Part of a small language model's weights.
Size: 9 layers, 8 heads of 64, MLP 2048 tanh GELU.
Each number is 500 + 50 x the weight over the matrix's rms, rounded and kept within 0 to 999. Layers, rows and columns count from 0. Numbers have three digits each.

# layer 4 MLP down, 512x2048, rms 0.0407, rows 362-470, columns 128-255
542531518452509546478531451510538559490498498499482436515465532578516525459472591525485490524527504520558507476477600444477481466528530491522485534559513536518500504510529505519513489494575515428529523467481402421520508529502550587497523522490575499487553493619469474499472517519507510512502516518484573506513559477488556521563517459500490553528457541508495537514451519549559479478476
465502490497472592599473440472490521446508522548600504620454446488481500534464437614438535482519608536476497508437348485554563477525394455552455483438521475461429443513407445510497575479481435508406454517600480533515520463589472492474523566435543508493498414419455418502434481448490512410512523500441419490623465482448466465445447467424553482414451510463454571542471500422476407590516
502476502526480468478476507462578460537490476476506507547572463485512493530557609552466542470478429484514492572475514484500499517541530471433510526501540572578519490493522511581480471476500497490563552507481546516559587503542474580550486484549570559536447533513483589497533560472415513493502543511449609487426424536478537385603494510439560553543478531544549635591545470486500485497570
492469443433404580467578494474455517532543510485497510547515457541409460524441521432536433550585358504432451473444436489467517388491448530542540490461539446560529471578503510474466506577502495492577493508518486537511480579460519486443457546430484484515447505468541537515506493407453440545410536495416567483450536406540476422559465502580540591481448536432439517557586515521486544544499
425488535581564527567489536489501395454455387453539531446503483448443501707466468497477491480523489557514504551473536458514495510528437513463425518548538561499520518570508469512519508592503500549436436395459539381338589472476578457559474380553468478442526511457461437399512411430471494580510439485524513433451486517494510575613622396472437512506483403499543343496597460443545466477490
471476528469487475506445540471468505448542480546518440512459507522403435441482521467533473565566501504559519586529526483469482438469433507589458487505543528541539533567593492401457512538474484512491539514468541565544434429479527496542502547523480499490464565422441489400583474516497546555481574518560595465488495568442480475430464457486425536436499550538583577521496494467513515453518
494506547512417534441418573482490522595454422479551487441516446516562449528487534455467472425476459574506465524617453452489472530508519493547586550486517556613504539581531473542464551608519428489428447499522523525575391512519557512466535462599577488479516508516561555508498568484533549430490479508462504499378471498487561475527488476520464487545465545635554506542570583481560491569485
549534483492525413555486426471496523600472468496544475543582386455539479364568510451523528429490513487574456522586383483476507494469522573475514485526478501552476480499474459548512442474550465630493515511558494499509466466520456519535542465499520508474502509430441465509521540513529442416449531538439508492428444496460549479576430467516466482514445496518544471439434534375489472508537
515527507527546520571566474430422491572538580493497544526412557503429480513493472602480513434576539462520482454655517504497566456467477510422552473503516543491424545541578529542517540516510483503502506561488466521528550428543560503611491570507504493569479460416573479526467468478525489550585489542557489444475541497518427519359484536560460551429527485530437633427487496580460541507524
532557526535495516517507477426578492551494509512514535539440525556454414531432541517507503461531509489454501417438559507464458464403522510517483526462487472535516411457485510508477518433462545448502546544490529439494394470490571522529471437516510517556482562452460533553493458544493542450476529513597517550466544491493477494477450477476439498480466536496463521475489515503446526460544
493455461515446432495500561468511460437487601511502523441478541435486530497485490550497447438443530470453479513474441552508455513486494489494504532421467467453465464493592490514514475434534406470515516491451586465483540588511479494486528394446458565541445515516565466561454438510412497484539480506498463525512482447535461457532409554505439518527480523512456481490494497578435559521524
452430517476520593530476521457458533440486482430596510517536443379492526571486548541509585520420503434514468435450431498498577433543410454483564556513473476535477531538483488520481491457590505554496509545485472489390558464461394547476549479588494597513506500512505508466463504529479456515577496471580445455476488529483481529366484517480524519579523522548545559536460533434448375513569
521524548527498569459549407438537442571493498499446515523467475499581482474491528460483479514525491604436573423495521480507502471408515538512521525469559462624526509439505526462494609517567602517504555569464504462534378564555508406576462597491424557478513565467457483495536495530446506541578520451369472511509514531532517519531540480536500562466492466488508480503397506428520490535464
490491443475466524534443407441522505481451497528465427466526414527433479499503459485461569617533476563501495435523412501473476509562474467411420481424422502421443569544459514606480591649545508451449446514525489542475350511436503499457440559414479559531473463508461524530499466395466467470556510468442464405492440501500481503392505475404606584459492496464472498633507459503503489470429
499458492398469589506467505499437407534537501521414511607467577509429483489516394478521551501526505570474438504408537482463545585489425549560541537482550468596570513496598505463496491407499445551597529561554483576480376551467470608451516564446511560508492509512432502527530519568488485516454490502607419480461558450512507569545396494488455531450464543455543522450522506507502524544543
474575485403498461492417471540507517537449514456473579441478506479562446470461457466582460544525460508429397613500528552494586493452514527507498537476588440417518495476448496456495527420433482581543513462438537486551389585583550497456450506540486582525460484560355500461495519577478530503522519482547493483554485408532483458454542451515453513389560552466454417448535539475502486493467
504528446416505544486474488553512480482544539510499485541485501503504421513510538534501514538511455474510497437463347541437448532501518509491521534521483558427429513504528501455462512512520520531456574548526514502527419487489530520476552451482433474512432486498481485507549531474499469587473518525509514469476504516531558493456516555487483515489453479447521447477464481481459495481514
510517524523426600486409498441555544442495510496388438537397388568486482532511460562551532461506502546468517520513514498485489603591552478488466478577455526441552449428516489482487590569522496602419482433365521468420382492531511452376413554341472436523449557565512478539587396446572536501462511451533573514526456461460514479684524448457533531454524468580513545443513526527488497490511
478541463468469477444555569543497490539472537510425493384550457418572590511470520470486489500497464586539546469450510523470490535554543438500453449480530501465488494530483414522609499648509485461419423532395540546595486485504461532491609461489501454477505460603453509501480547492518518506491443499594521549535516547398551443634570527486390546514545529453491548535427443553527446553503
627533553507544380411506476520522505580498499543495468565627457514485497551577543519556541530514463462486475552516570494522529422436502512473514516576512458564527513504466492619486526468551435573501514512533526511549618508457514522475489496519487491450488532536406512490530525398500531498475515572537539415458528478468559535595552383598545459561512465531525511500482438488538448568585
468560463454520487413446442500507472475504557503537520530503461626450488418522638484458501537491457485636572527615355530438483518486516467467472514577523564456542496489560531424492580474529449571490463486520525508488510507538472540541618432524496491541534571612526428456481526605467526548373454556459577500452514438495550486506504490463505447536545502567582417518542507501455491483463
503472459536420543567505566451523437483514435522507504476540449478557514516467379390460509492514465618437600534417508514517447655479494500537542566457439472563394511479549498472427505772488564434501488524503431513431564575527491381538424394452483500464561412512484509524511533579482502508559489417574509473516493511506547464503526529498464504539356545404406492542597545490476482497463
387537480447511513608551504502520483496559565454516452538492496491469434487593556436469506411483517489566550484423591529520462496578483521468533410597477480534482533570549471508488390534460516549555472539565528485525645482474471456557627428570489543425603526519508514493539455580533503532450452481506526516436479530499666506555548492494484480510455507469525469470488444469482524496503
470496480575517526488496537466518438412534498515456494587397491640444508487498552548479516500462485527542506537490369507486428534486484427484498449614471557534514505556535565402486449470476454540450409487573488462471420503476455491446527513463516506489405542496395498451539492572560501586407503411558555457564496492472461486604434461468428453522510463584495562513568530469540514529448
510503548483453515446555496480558587479492451488509493498479529513486540505497454548556502508527535492435475530546475550497459419519515439483515452509459509512516420512556534510492524381495498532467492542559559455504442453486532468498467528479538418540461511609462494510546469540569464549419538510496489494552549480473482478332477442463472521458505440547408492520500486465523477478558
564502488573515530462500502448523594498468409454475514404513332488559445454459533527460438448541447471540629464400552519507424453660472491510533641523491563449456511461499465673506482511580524408513540533484586536531509396497559425459439541520518426513528525575630521518542549420483475487464456495486523515417529443500574568623507519514487473514518411473459513465460513503520465526482
499418511579534471471546530495443473513415445497544497514485370554450511589465556564517485478544394505541494534468501521485490435426501522513476518487531540508535456489490567589507469550497486461535499524569514550454459469421430427357532564438577533465516545512517442517584447482496444469439531480455477428455533501624497533454585544504466558547435454513557465573538553442457563479562
492544522498542511513492527507606559524527542484495482466440526570499495544502536481562552568546516455549495621490481531538507470412527440516495477500553555501519495506472469549526596511505559547590499531481394468486431533513458526439494531432541562467541517549495462503517529435560538425443534488542525527537490524475509519349572506462465481496413505478554560519457574394487437487586
481445439507460515512549471516526520498497490476476525444563482438497488551542500446545521521449492482407498541528614485486480546457468459562521496504486553529526495578479471495498476583508513561486476475467658518505568518508440458480516514547462475499520486452522581532445444486548519552512537511443542479458455524524565487519576551526468471525526522538521551535460544443488521508538
401508490599542528550566538489424524467560440477478399498553430437443441513490407507547439501473473502497497441512524552464559486476455527537613470401539565493456511541483488455520440388547448462491427412476530472455602465448471477522576451440495579443663515449543477513510442431512492564472497479450454503485437542532408570663449503455498529500581438474581500557498397564521547521587
518528558370452486460527471530533509476469443499530534514530561488502535516496547548474480525595564540489526579395652487499447519454521510583509507472643446526500472433466476487585590548473557505527571591444502504490545389525514588504487513542540504602546468498489508393491527483429595513559457523541427529517514453405415517523496472421487552483507575499483494530510549555517457446516
440486505522465619524524443468564479486584541473486515577518539588509473551540386506548570546496536429517529493531470521575548588558446449523613566476568497467476483473449562599528426475581569443602513583539684487495464527513512577451568479532543427480506541464463516467451460533492472537538535520387504565532535498638443477598559480578503522563632560593435468498521564585545594595537
391435441498552542530547274384540478509489551440493474508512578510508485549474457471448552529558502464531575578428683429547538390466466457459449535524457489468494425403454487459417508574468522383435477431497389419454422502583526590543565532441597528502489550526362523509432472574540530616607450468489517558394481443511474495512542500431568579473492414481512457600559513517491460512453
507506525535576531514483405427460425482499498515541455534563471523568487477508553485470516434494491628606545552513420490520483532490504502530513478544517515592593484450496552470530569582547441511535559490563555528535528589550437587493555418464586483525539543530453576504516546514497485522461444495566512474529505496523492514471391571448662450603582482492452539555484460505563592537545
547513505397513492478451502410499550521513619456426553442604557514543534557559576556490520501583492504471521559531515535507489447506496412541499456498624469528417501456539530520469532581410482488456517452603633452532599409514556541514587359476472480547506486449436489520436512498479539520489504470471502527600542588517497508562562457516547503471503440535535501515538460561526456450440
504541506455433523540454570515511486547511502554521468466494438449508528478466475473553518565485554390509417428496412519434457572415415418596495464451439446528482479501590436502527504416586530561541523565543430473461509397484433522403548462621471520479486477500298489546479553371466519384377473532472477480539431590445519490422378537525436496553487574404566449550516477512509495539518
554553555597472389535552522450456440597445528505467484525441587564549499613508494473455449499504523525463483542471584441533479413469526535569498561538514586546588459521566495472436436620500504472401478536545494494559386584546541598439462556474502531458485554578424510546571507440492416451361494522537454458519536481488520485474384521445423422496435507538499433480551461497522537509537
525523423541533467409555445487535526609513489433441479650591501467540426641543505514459492531504514503499574581445539466485410526507517516449610533479522487549505569456490546507440540569593453517557502477415488522574660528529533463511471501525487457482561458641660503517506464396582537460462472510442504483523552611588576508499503472481539487441456547430509523529502495519434569547572
501488494501531462515475510504506473508492524511509541537423472592500564486531577517469471469479501498571503465555532510497508564500495529524539440559480505575487483507535574468510493490531524427507464509520441548488507585492472493487488467428523518513467501507468547515497524463499556439456435476469491469504522511556516450458476500478519484493504528506554535504472521497516564514504
473548517573545499432493523467490444434462517481504518499492550496493543521430465413490549458526533636516529484486397470489509512523496473541459417493456533510546538482477522458478588610558533426434555497422443539479429491459489461507479474491480577435572455485393513492517516530549482492434428492630541521591510495489483495507582556426429440417492487451532591500517540570520520516426
539469543517493476527431491485488483519451478531571513508588464522486447402527458716498440474550507538480565412434517472527438499515545464507538521493521499552529484474543455472546579488530553403503525552391566428467589414540475566557478482438475555548520490528469478536498470485441507506483492446427498458522519480429504407567480437502543532498507623532573551521515534517555478504547
551424480512489453473461504486494466453513602501523425528528376435480522487534517516444509458524572481486539599608586488481474484580476572420497460514424447484454520571443429505516421522460515495388486553595548537444548409520419448496424465487425453559551503478668576439426490440492473460473517501454618516526487550456492385530568519508419489500496442559500452514501515530463433503542
484490491527532485558585423402577541488464476562543512408558503488487509545522474552562518591602516619466582476480519539463463487565461436478482493455439475480483547523500496467470530515466526475436538466597447550513503483560466510479634432423450587595579479531402454557484531513608435431502565348446501512498553531488534494428603504487492485539464438497516402558542527489471435526560
499567499480559439506554456409416549508509570501521467545475534480516480498485472579510485473545457583565506522509435515516616571401485468487587405514481502432478520510549485543544561510506441454549558487493465461467472500483478572587474658506520468534492514488439411504504496579418562439505559518477552527465468493538476530453436459489467476528510564453494454486462495551454562475465
501520527611372509518544504459509529476466462555540471511498482476531489495471438558467511495547470466413482493449473514541465495485419472547515546408457485476464487513591402486502498396394549409498516447435529520441591520544454524489430468469521528496476475423465519502544549572425456517525498469541441503477467454368494492495442474508514612463490530441432496475586487486550432543459
494493560568602502506357546464440507510460490523402479493508446525407436562469414466512510462478472463477508374446528484572512477532473536514421575431490507538482473519464405480472483470468474393465566527464449519525461463469432481574466504434546419500435511477506522447473516478516565532497457527438516497457485528442469512342500540511497507518392471414571459533528433462549392488450
487458513509512496496471444392525487505543516456457542526498558424524445519562579420549502485498538438365529488446513506514499449540489574472495522540491526434508457432440516482558520473467473484548488577501621509459539435575482455486468460562437497471567525493453528505571405538509556435491593519521467514505498439522455519482440548461460556476486534521490487514560491536499514536508
580537499467617394523520492556523521468514537410566432535536537452450425533551508478517503456475502478423411470528497545529489536465520495607450443429447552369489502550430423537455502381468498478439492461469480529492545517479475523494545494457557563544520511567538461474464498528454570545515491517482570541511431490438537562348502411542479425550512528449470375527508510572440467442496
546558423512495504418422500520506521511488482486514521536531494493534463524462534480435427514463455491501576528505585496458491519442526505544540487526487529493399498502516563519514541480603487449487534449438495591515497510487519422540455499468506514529537503495567432533474538532530543476533538523456522529563515538572548442383543419509574510561519479482497535495380511445454554510480
449507454480489454453437440404503580513509543514512568590467593530462544609456497509484437509505477526478479447499539491451560471560524421455505437539534534567559476456503507519478537492522544674527443504513553514500536503505464460536552526425463510465570604354394551556508466494496476473532558561561466452580500518558401489518460478626420495588486455487521561534471449593525512537508
541463426503378546484484422524460557502538606478529437389538518486442444467512569518508434488502570422580548496517477515539484457465504486484430437528482598492486501448465550525484486488537571576526487497563563467605612437521456510507518506512473418511537500445423537516501484549562462443464488436595488542485511475509536425416575527472487452461484515544501464428431538517537554505546
488516447514481386596497639545559445511493536487531412384585622525509479454558496503494475528573478651460503435650466486485511412508484470591425429474571513509506502501560484463456423617517508534510560381551492403548445410545488549557506447440522536473527499490389477504573467503495486484471520431464522452426520501497485557443461426463472516565422547545603552545560527465539530514477
484514497456446512580514467463504565521458515488553398571517506544475565552514592495467550523468477423487585492398526546574500548426507504450431604483529499436497442439500489499464515550538591537399450458527529543482535476534514512558492502569435430528496474527450438539508458403453523568498490487468527529585497562557551454460671442438492478548475492516564590512505536429427505467488
453511414562466433528587565488522540496505472530424340504518469413585461571524498452525525517452513479501560530551604485491485455513494424460406570538391541435482518494538475509441546525500513457494478534567541488448467512563540470510538538416543443495480511480519463487508479496538501455628493511549538540510506483473548500621530437520494525501458505491510455520539492522475498453450
460475421547427481513460534445455480490425504467494477481584477461429486392484436466509493554484418436449487478529463461484457503602499491488470548465516490480483449573538519476477429491434492480353463554548562510429433492526468471534459358440465488480499479506498524527476509499585423547474527438522539404511436497530491369605558498456477517464501432540479518478408481596568569504509
548484450501566507553514497597420505494525558531414489470492467482527445611480525536443503394589504459575441552512505531466524517547522577504528543552447600476531537515494467459558491504502562490424496549524535473522427500580565509403509567564522507571588501502471472538516473467521547511434451482582510532439492501463577528465456467550434609543523402488436508495476533593483493532482
531506507534567449510474536497496521501433475485395499362518569513561574584488546533513514478511517350513478465435505483512457409520564636493541462462554513519530460532453493416463606409556534500443490513459510517510540492511483470528525441479511490529543450463510523555464565455479426480542460530467499506440478507446476516388594522526531618502555486474478562547595518475536486570552
531570547452420520541428565534492479519579502587529410667390544558459519404390493466532528526489537554466538358608520643532465475358463484559415432472636519534435580514533522475506473645513504501509478462399475556579629421462455543528542581444521493395530491425603504535490490530596431494398541498544511506612515588564478564552344495492424468527545413443546530469478461585553556576503
302582575494412506480490462418419514490541507434519608522433437663488706432437488548615438574352431398503518424475424514596421383681477483481542433595531550433590384522553430385620598426360494389414405465505636543439443534558575469484475378524507502490416676497516314598526543499424511387417644421401414605564550515421556353437503393378478561430525482692319562545529576175461311447622
561557504474491534419343419553493542582524486518442520613490507547425489530479440545589520532536489433412406493458590461537494518406539513543464509534479480432527522579569515476480466482472494557522521461579535501529541505440565571450397613522564565529529445448510487537476458439515452448548551486481351480487515498522457528563468507507430441493545564486474555460397517549524489471481
469474502456425537537480526404489524543504442459524423450508558395451542574497410459481482494476443522450525520584467442496516552484463495452528461491524533445511507535520548466554536545484517479558495558642535537536525498531524525541513580464467533561485438535430446507440522472490513540487528498545510526517504562514503525368495495460502475508462467539501390476467569543488543494547
445488512565537468557528555545548486510517496460555508477594539516454479410547464465475438578497516548478561410631447542511478533546500490582508481485496519538466512556533557502508532524608447608459524560579430446475569519495514439549499446552490529470503525428577468467469443524561579513452566442465535606515530520548522577556557483535513604497444517574593539513585520466477620459519
568528515535454564514518529621452474568508474462450590497480482520489527595521518512519572530513540470501522445518462485457488486406554521542540540537498498564505536381468529591464439447483492330582555571536483484569384513436559434453576505462475466508446485496583491455455505557503553517514475558510446470503587545572562419545492505512443533522499534508511566530474559500454593517547
494453547477514451528562475543457550532518451518533605506526505426539479361465509481533563542469531394473443590460518506459562541455521552521531485485538475485483429570569415474534557622487496501492468437577469402410483501480508575542474419423412464563499507527467454532559486536534527506531610550426501520493389400416441530383502435552521491504419581441431508459500439459440461486466
452514494397409503535502519482488470511486543480483537572512492515500425468486441404537466510454480489492528514481452476497489500507504497518533449490506461460582475464549506483478478488464488519585531480564483476452402523508516385525448474506432490510483538464440462522525481552472545376507491524508382501508475525553453466427558599506448481510467616465480534432554556531480566473513
459502449477558531428558589528573576472527539522486436571531480447538490549506485506548501498479580444540426497539462489523563478493447523489526468467484542494561512530515553456546482360582475480534536530495497505520459450484449528503511546469499450594535545589447517404557500489528450472470484496511567444495511551495435493368273507426559495555519524565521519548432520455500484513549
481515469464598492365548342554552422496498529523512565419536488501477494371557509494488467522453543554448471384623501533529446409434462524415497445516511432530543466512512557500500539447517527556457454536532478501473520502544499550572495495580432479600491497458469520499511491531514528414567509544486479455465487561559527594582510516478428549516471402521429525456532409543491538491517
520556458497459467552546491543472482501491515518526474532508534530492507521517403631503577490531497499479476445476513480556491488490502502492428521519454489423442503529529475491524518504480499508465501523381499499531586393490543495544470448536522478529434451420596418525449582486504491662476580455547531454532532513532489470450649386511481528475493562516586479537527540507389475502489
542489497518477487451490477534501517499433459603440539528550477587484463456568464428594487432550482469554548514503530486503501504437472518454560491418474424528460494534488547551498553591600494399494501566525398504547521543547495602444405503463479505510491419562461514508471464524545537539523588511580647560532511519500510451461543431521534432403457535492508599496438508505530547531512
448597469482497606502547425543534556536486480501487467448485538424515523544508390533491515513557543465466437439611537521538541553516503543559504550403538459628466414502471488449513479484447517463529504596479514519530545425468531513530556506445434554573522427509445531457495518489559554506585499561484468508565484515496536501465501533535503451491519584510469485432485487581514502534443
450430538441518455592489476470433518533457458463481478545495469461480427428513511485527537537494526528443486495540402533423460501548414491557460485420462471601482551586560458493493459480501486556494602522505553516381517494558490566535433502453507435489412440478570466512433490479605467435516526495573562395467486503380421519430449495497435506451463543471490531526446520548497478500460
445525513562486551505473523460449485546513465533498490438483474581468422562411531568438530512530429561583536526439474473459531525446550575478496558551496509491476540484440489607483537482542473460657527553541430500467445491512520556496546516600489485453448522471540479525522482494453452504504549520513488534430527494470484426608552602495458559464489523459477548578512480546517518485545
497432576578553431445513444513474552544543497486522446520554488502579489460563596489472465529540488545477509560594575453525562449489484503468561586536506490509524519429444538514492450595470515454456523526599485521514488477552462537538518504540545479440561519486585433513608543453516547503437454491524528513433564542561515476626518472508521539507564460596486540484507473505491564499453
491487487538501571467486462416463476488493493520561429541460438517515519434483469584506518478447597431609479500550481426461486514510510466476539427545459433459523506475592507484490484460512469506505509529443536383550492419454501602510545438622563476409451521553567490557467530435482490426511478469466482518524443486532529494585496453562484496535460503493522489463500501499551580545495
435532512555513588470560457498528521462533484557524498498422485414591538561447371457494430555491490436540520493573636466543535492423455548515470490447472484490522530460500533465558597449428507458511422526509470488495592522440570487605564502520512554401516535513428497510432542531588449424467499527512449458506501487571438541429467494577534413510427495512447488441540432504474510542473
540513565435512544502509503553494507557519506484401538472485495552626497480512474461554552487517478454475498569589538563479580427366461505475512542457578479547500561504473529500479518527499444486563545498465493539538421439508527544413457513585510525446523516552472486539480475395504527414513566532491364513520506465562456504502515518516487458520518514439481590446465495476520529500492
534471509521509480512426447534455420442507520470473428467574413461394548537504487586439464542439507496526485419531349476450430584507502489514466525546448558536498521487430509461444550494484494394392490571512539448536555490474508565519499516469431512584459420588415529473531500596555494516510444521395407457546455529510530559518470464507468611464469424520396425481590448522534492504449
597508470532510456509561478488478590454522529385498507431490504537528460518507591479556509574583410400428554513441494420513456450551566438526551538522488493521551402448515460570497509361467532435600547543492533457507423475509437529600550348551458458529509481484490497560463449600469518420535444624510518567392553543519490464497512565524520515565493535527528453533557573511490465524460
541598571488581485465478444520484523588489525473596553514481515464592452463488533499528501512480438443510485508450503540551516521468523541420516426431558487559466454361470499452531441438485498485479431467621521528550488472443536491463525476494456499527580460441597522545453529428574572471481509551490500545511439523523520471575464579493396445527551466479559477368422472610505531473492
506530518530535516533474493535476559490456511516518502390490502532468480502470601572476458454514536424541531497527524576501492477422464501497585521426449513511485404544494515573491349444503521546593499514540475514537446500454492543495444440472508463451498448576469590534397509478501507502497443551557443508550569530462467509460500494570514449551565506474481513486531529566460430525502
472391522493463537481536380407454489498535469468516484513552383418426488487448490546449582510518494490468554484466579499465470427448435531511512516380557498474401514413491468531513492632446536446535557492514555533419609515507480530598524468562438536493429407445503440490467433449533543516511507524445527486488600525458542466551548527482519589517561484494574525504445536589466460472599
502472547558527508460486475534514526477458511484389497436407504512424468565532534578509527458539491531607517465462468465530487500403442513476547546555478453504481454531520501546478437433518502550516548462526444567499599451532460519492518439536581437408537531592383421557559431482559500485501536458566517473440503531507496562484527489540497467616513570515581410474446536460565504489432
508455528549459457564451411487459457445463529487482500550477467439455611464521465499515578514549593599540532453471507435524545505400483502493475521430515533449484483481478441532514436574485479527515616449518521488482533558535499340555404553477554438529528464588355521420496484600515461566572483531434375481413512408430490456631549607541466538442493487493457483517513481382600407558515
447476515497448473561514516481508556411384439452482484487531451439504552525478455499477519488499487560468546500525409446557492509509459509414394476564533418557488496573492481449468469476521461518454540489469564487506583471484451401568458465533425505461450516506485557534424452587496515501534553440470611456461475524432484427393535536456457480506509590508508528536548496398478428454489
505490485537486508525533456505540519465481435505482516431521505490507448441506446484501429424496469450470509439499636472507475466454524504542509511468477555511528494484503564447491519468494509459468600495476600540510526547511467490494492462524465478476528501488455537488514497482497460525534522474476529469463529506616537509464487476533507468477519536456501540526468523452506671449470
500567487476505527519510576551530467591536563471537480564432454460514501492443483545518550524433515498474500502542387508532538446462642507524513519505570521457489543486483560448579537697431477511418422565435494490531506512486527435473538568513557493427487482586469466478528564450493501611430490554544591439519471535539470558481497508445394406428464432531532556439554425508494535577504
482397551518461470508485492402544482386562514491522476524498445475489509389494358582453486472490422517365515533532579461531489498515507463474514458490414521498479492489473516528487488514549476541450448488511572497442490583550429556387473608491537461429485502499434502439413449487535506573483459443561571405483448386528476505545378451477532447404467369542531481491523494489537482526470
524442546552484551434588518405496492473519575525422454457594401489564554380525485516474530499546428432391566512480583524466503476585570422480473478454544496510504605565564450522534611568458555506485476530519557491524539634553377522466523489492501462475534473579505497491519405528425522522545626483495517485512513405422554454628539486449577386484477497528552513547510516483501436534483
539527538526525498484542480551521435560470519459419492573505526479522545527467511465412492516462524537451434517477596497488424494597543561431563490459536455519513564370514452399491575609447422467514384465506460476506519503416558519454384517491476526528558478417545476543425537554496472532566467427442515517567492514458519413475524483552562547529476437506566442520508470554458444487425
479485526485472521466424479468510446541504474484489523506529474478490582544510407579497498543443489469470469474424605514622456540522475542551470459476503482456559455370460509566473513513516520505527495538504555521499493434452458491465478558505513552583466551457527487576521472418502458488482591530485485457548532444449477499514489537485494512566493515586560430475521497577531519519500
450458505522526508485434465526482523420510491461496552444492480431507454460530404472529533383490497539391541477527504489433560559476508496539502453445502524533495510495525634455488481507526461533456512548489634477462442438466404510507512498514526524577538484463492547468474468553493531506483474507515482483525542489645455532534458515532537499556549510525460498520412559489504690519530
413518427507466522542535443414568443508449505542462459544457433490543470367491377559459466419426530539472543491488562512492475542508463526439393471469478547485417514523446505510543542581505449422427500596415446425461583495508587540454464488565456485502437481520597454415450532455599462499433445560414526517545484391528499515602521550480479428489452469526558546486486473577532503528502
410408517528442537557514497545525527458503534481489480432516545521482490435447469487458484532474516483487525572471744467522520604469505422459489541559482507457517454509538476544507555581392541419521499513555481503434513544494540477476470536391491533490486521612590559500511428437471558447543494501531467616564480491477503463561522449495554456463476489489630416543468492484446476562514
501438464546501513495483616579471611547442491484480557452539545501503438585474482488488446495475479550524442515580681451521513564473428440517534497476478461494527510527486462505473459508468515484555514453432397477468438501508506473520448444487424556492470483507495505410579493519463534465496517471485473523506532518494486442524571471439519480543502501478459473550430466397481469462455
513514516537557425560480520585483489470549514502501416599497462541453485421554547428542497498467551576532457420469422449497463530480500557478546526484373493430504586543457450475484427538473470621517529569496506503542576502465494459507525544515458509469426555475467515466533566538567429437401552424504545417480464491432543507495438537563478488576553560504487535453533506573502437536555
477497495469480531471505493426443529452537506502500528503553501492426477570484557513466414467576542405467430612408511490494558528496485507474529513491543469467460513526465533503555359506437542637493544497588501429435523453509455476428502474513455474530497461529555496431554447447549577549540453453465476590510518576515459582670508474495539583476550502526402431460562575515506541438506
505479423544495537434428466605527407554618605514474489519461519493574535442561531446525469557498586436480475538466574470488458441470450508516584447553490490511573563465477564466509478424543504473502459483563470490494562531460469530523485448509470559452439553454554543486484503581517447405556530473505536478482449589565488495587440535438553488431515544521525490552531470563491541436402
533513458526470467483514465455536452507446477502561533439552399472425484377469532427495516559543394527527607560501415465536475534421557525484426476531535503496474572550484472618525524577546525482493519437530531563451474484498507494508462533483513529432478433535598454539536456445519425439450514459489477593489597514459497542455542480508477441441377552486508541497528516483536522507618
516465528494482486466505451475525493539475430464500508530571458500476495462547561484508476453476576591421517562574635502481489434472507477518510434486550464487550498509462519502493508615542460585487489478462504568399471551464525492444540485522521539539452512399406495482532483477468557514446486531447498505537406425492411504512630522402515623473549444526515448522399502448422511462510
505512498447474540555501533614577559548521491531467548488528508502455580478513567471419532542489543485473498528508422485511531512495515548470465531521481448383566587540469524474520460544559511588523514463561499549551514497548539482529448592565461481518572483401480438487569585460544504586561456465582394474516536520554519519516445514519520481477484517517456398502527523513588556449506
494506527554454456486432589515523539522531433531539552416518492484566561464510390404508500497509549465413529449500672526466525514524501476497515519527469375490539463625458513431504550401537549506565536459420541502525531519443460559560541455523525511480444471432591505507478518421538516432487489555510488537524523462549511469417522532552463603512516418459481548489521527526481529478508
547506496495529477558473482434487469465443597474427533559533507515495536457452557600434586570609525459494487518479504514500506551572540461459399590499530507471469463455488532473500529555463447486478517590564436399522513435526537522483502537484528464516482497556459533491483487408467477540456510466498411547589497489488479509524516502443522551453492478476462448488540468523505474499456
576485518414452430443399532566504484441536523510453506513469485598552481479472527550509534481519476454643456533457480500516509456459540531492449475548529518532545488553432613480519488414486502593445476550502353496452444491363566482432506514494452583493459507522589476444632530538495608455591479472538533557547495444555446487451565524577494523507477436488535440382445500550543623570524
518461484601592508426543473469510449507510518532540492510501423528422476468556567513469535513563500457528497505572422474491428465450447463562451473479472488523490464465550485439459408378402471547484573499581454460486505518517476458470453532599434457493425528427541492518560560445543540468503530467497500520496567494503466525516548509555402494550480511521487462494506516512495475491484
534529520494559596425429526512506459474534526561480496636378523494448490505477558467545534512479572496514476443545472489532468556456577508487453512354510477506466546518443472475503430567444491587582553507493420485502514580430538555491523612542522551530511473529478435565508541532454532413513459481526458522516563455500500602483429510556632480456458422474481609457519495474562519484466
439446464439492444479535560464522548455530530523543528541510490420481488495493361508473465575463453510465485495545544558486496464458458515497558529468487433573388536573454538521516525474537460477520501482520480517442476514593533444525435516418533453511445513559475488555467449408510502548434454507505462525505423416603420488457576536479493434541478493481507476501563487512475579531472
530479508489433549503488493498496526461522491492455498421496431423439558411494525511485478488413504510382502489592540519514562534490479467541355453411591486487470484516509499546580442537512482550360426517402581596470460461458507474532453450498544490534391407561424424542381514527521477503437448579486545485569419563507476521585536452447519517540462424489478466479491506516555513458545
513607546503460543451471529492459421530522478552485527458420482617508593530490505473573541596536507445575498442477529465508506454416563471531560459503499516521555501512533504466526572491426491484504501488459373477566446563430559486435517571487472449500494567529548490421572524463425491477498457499456440500500482446473494524459470514443493457510497435528533460467482489509523480504428
485516584515546493524529501498519494466534426520404523516522535507407493495480551549472518579505486551557548480533413545475505531509528493524475460538556608429513521453406481512551544404494490468566477493480492465517681450505569572606486585532453462530499507472368462484527479564500410537458477473479433452494490484447546545448410489486512430465512501505530464509442472448437459466523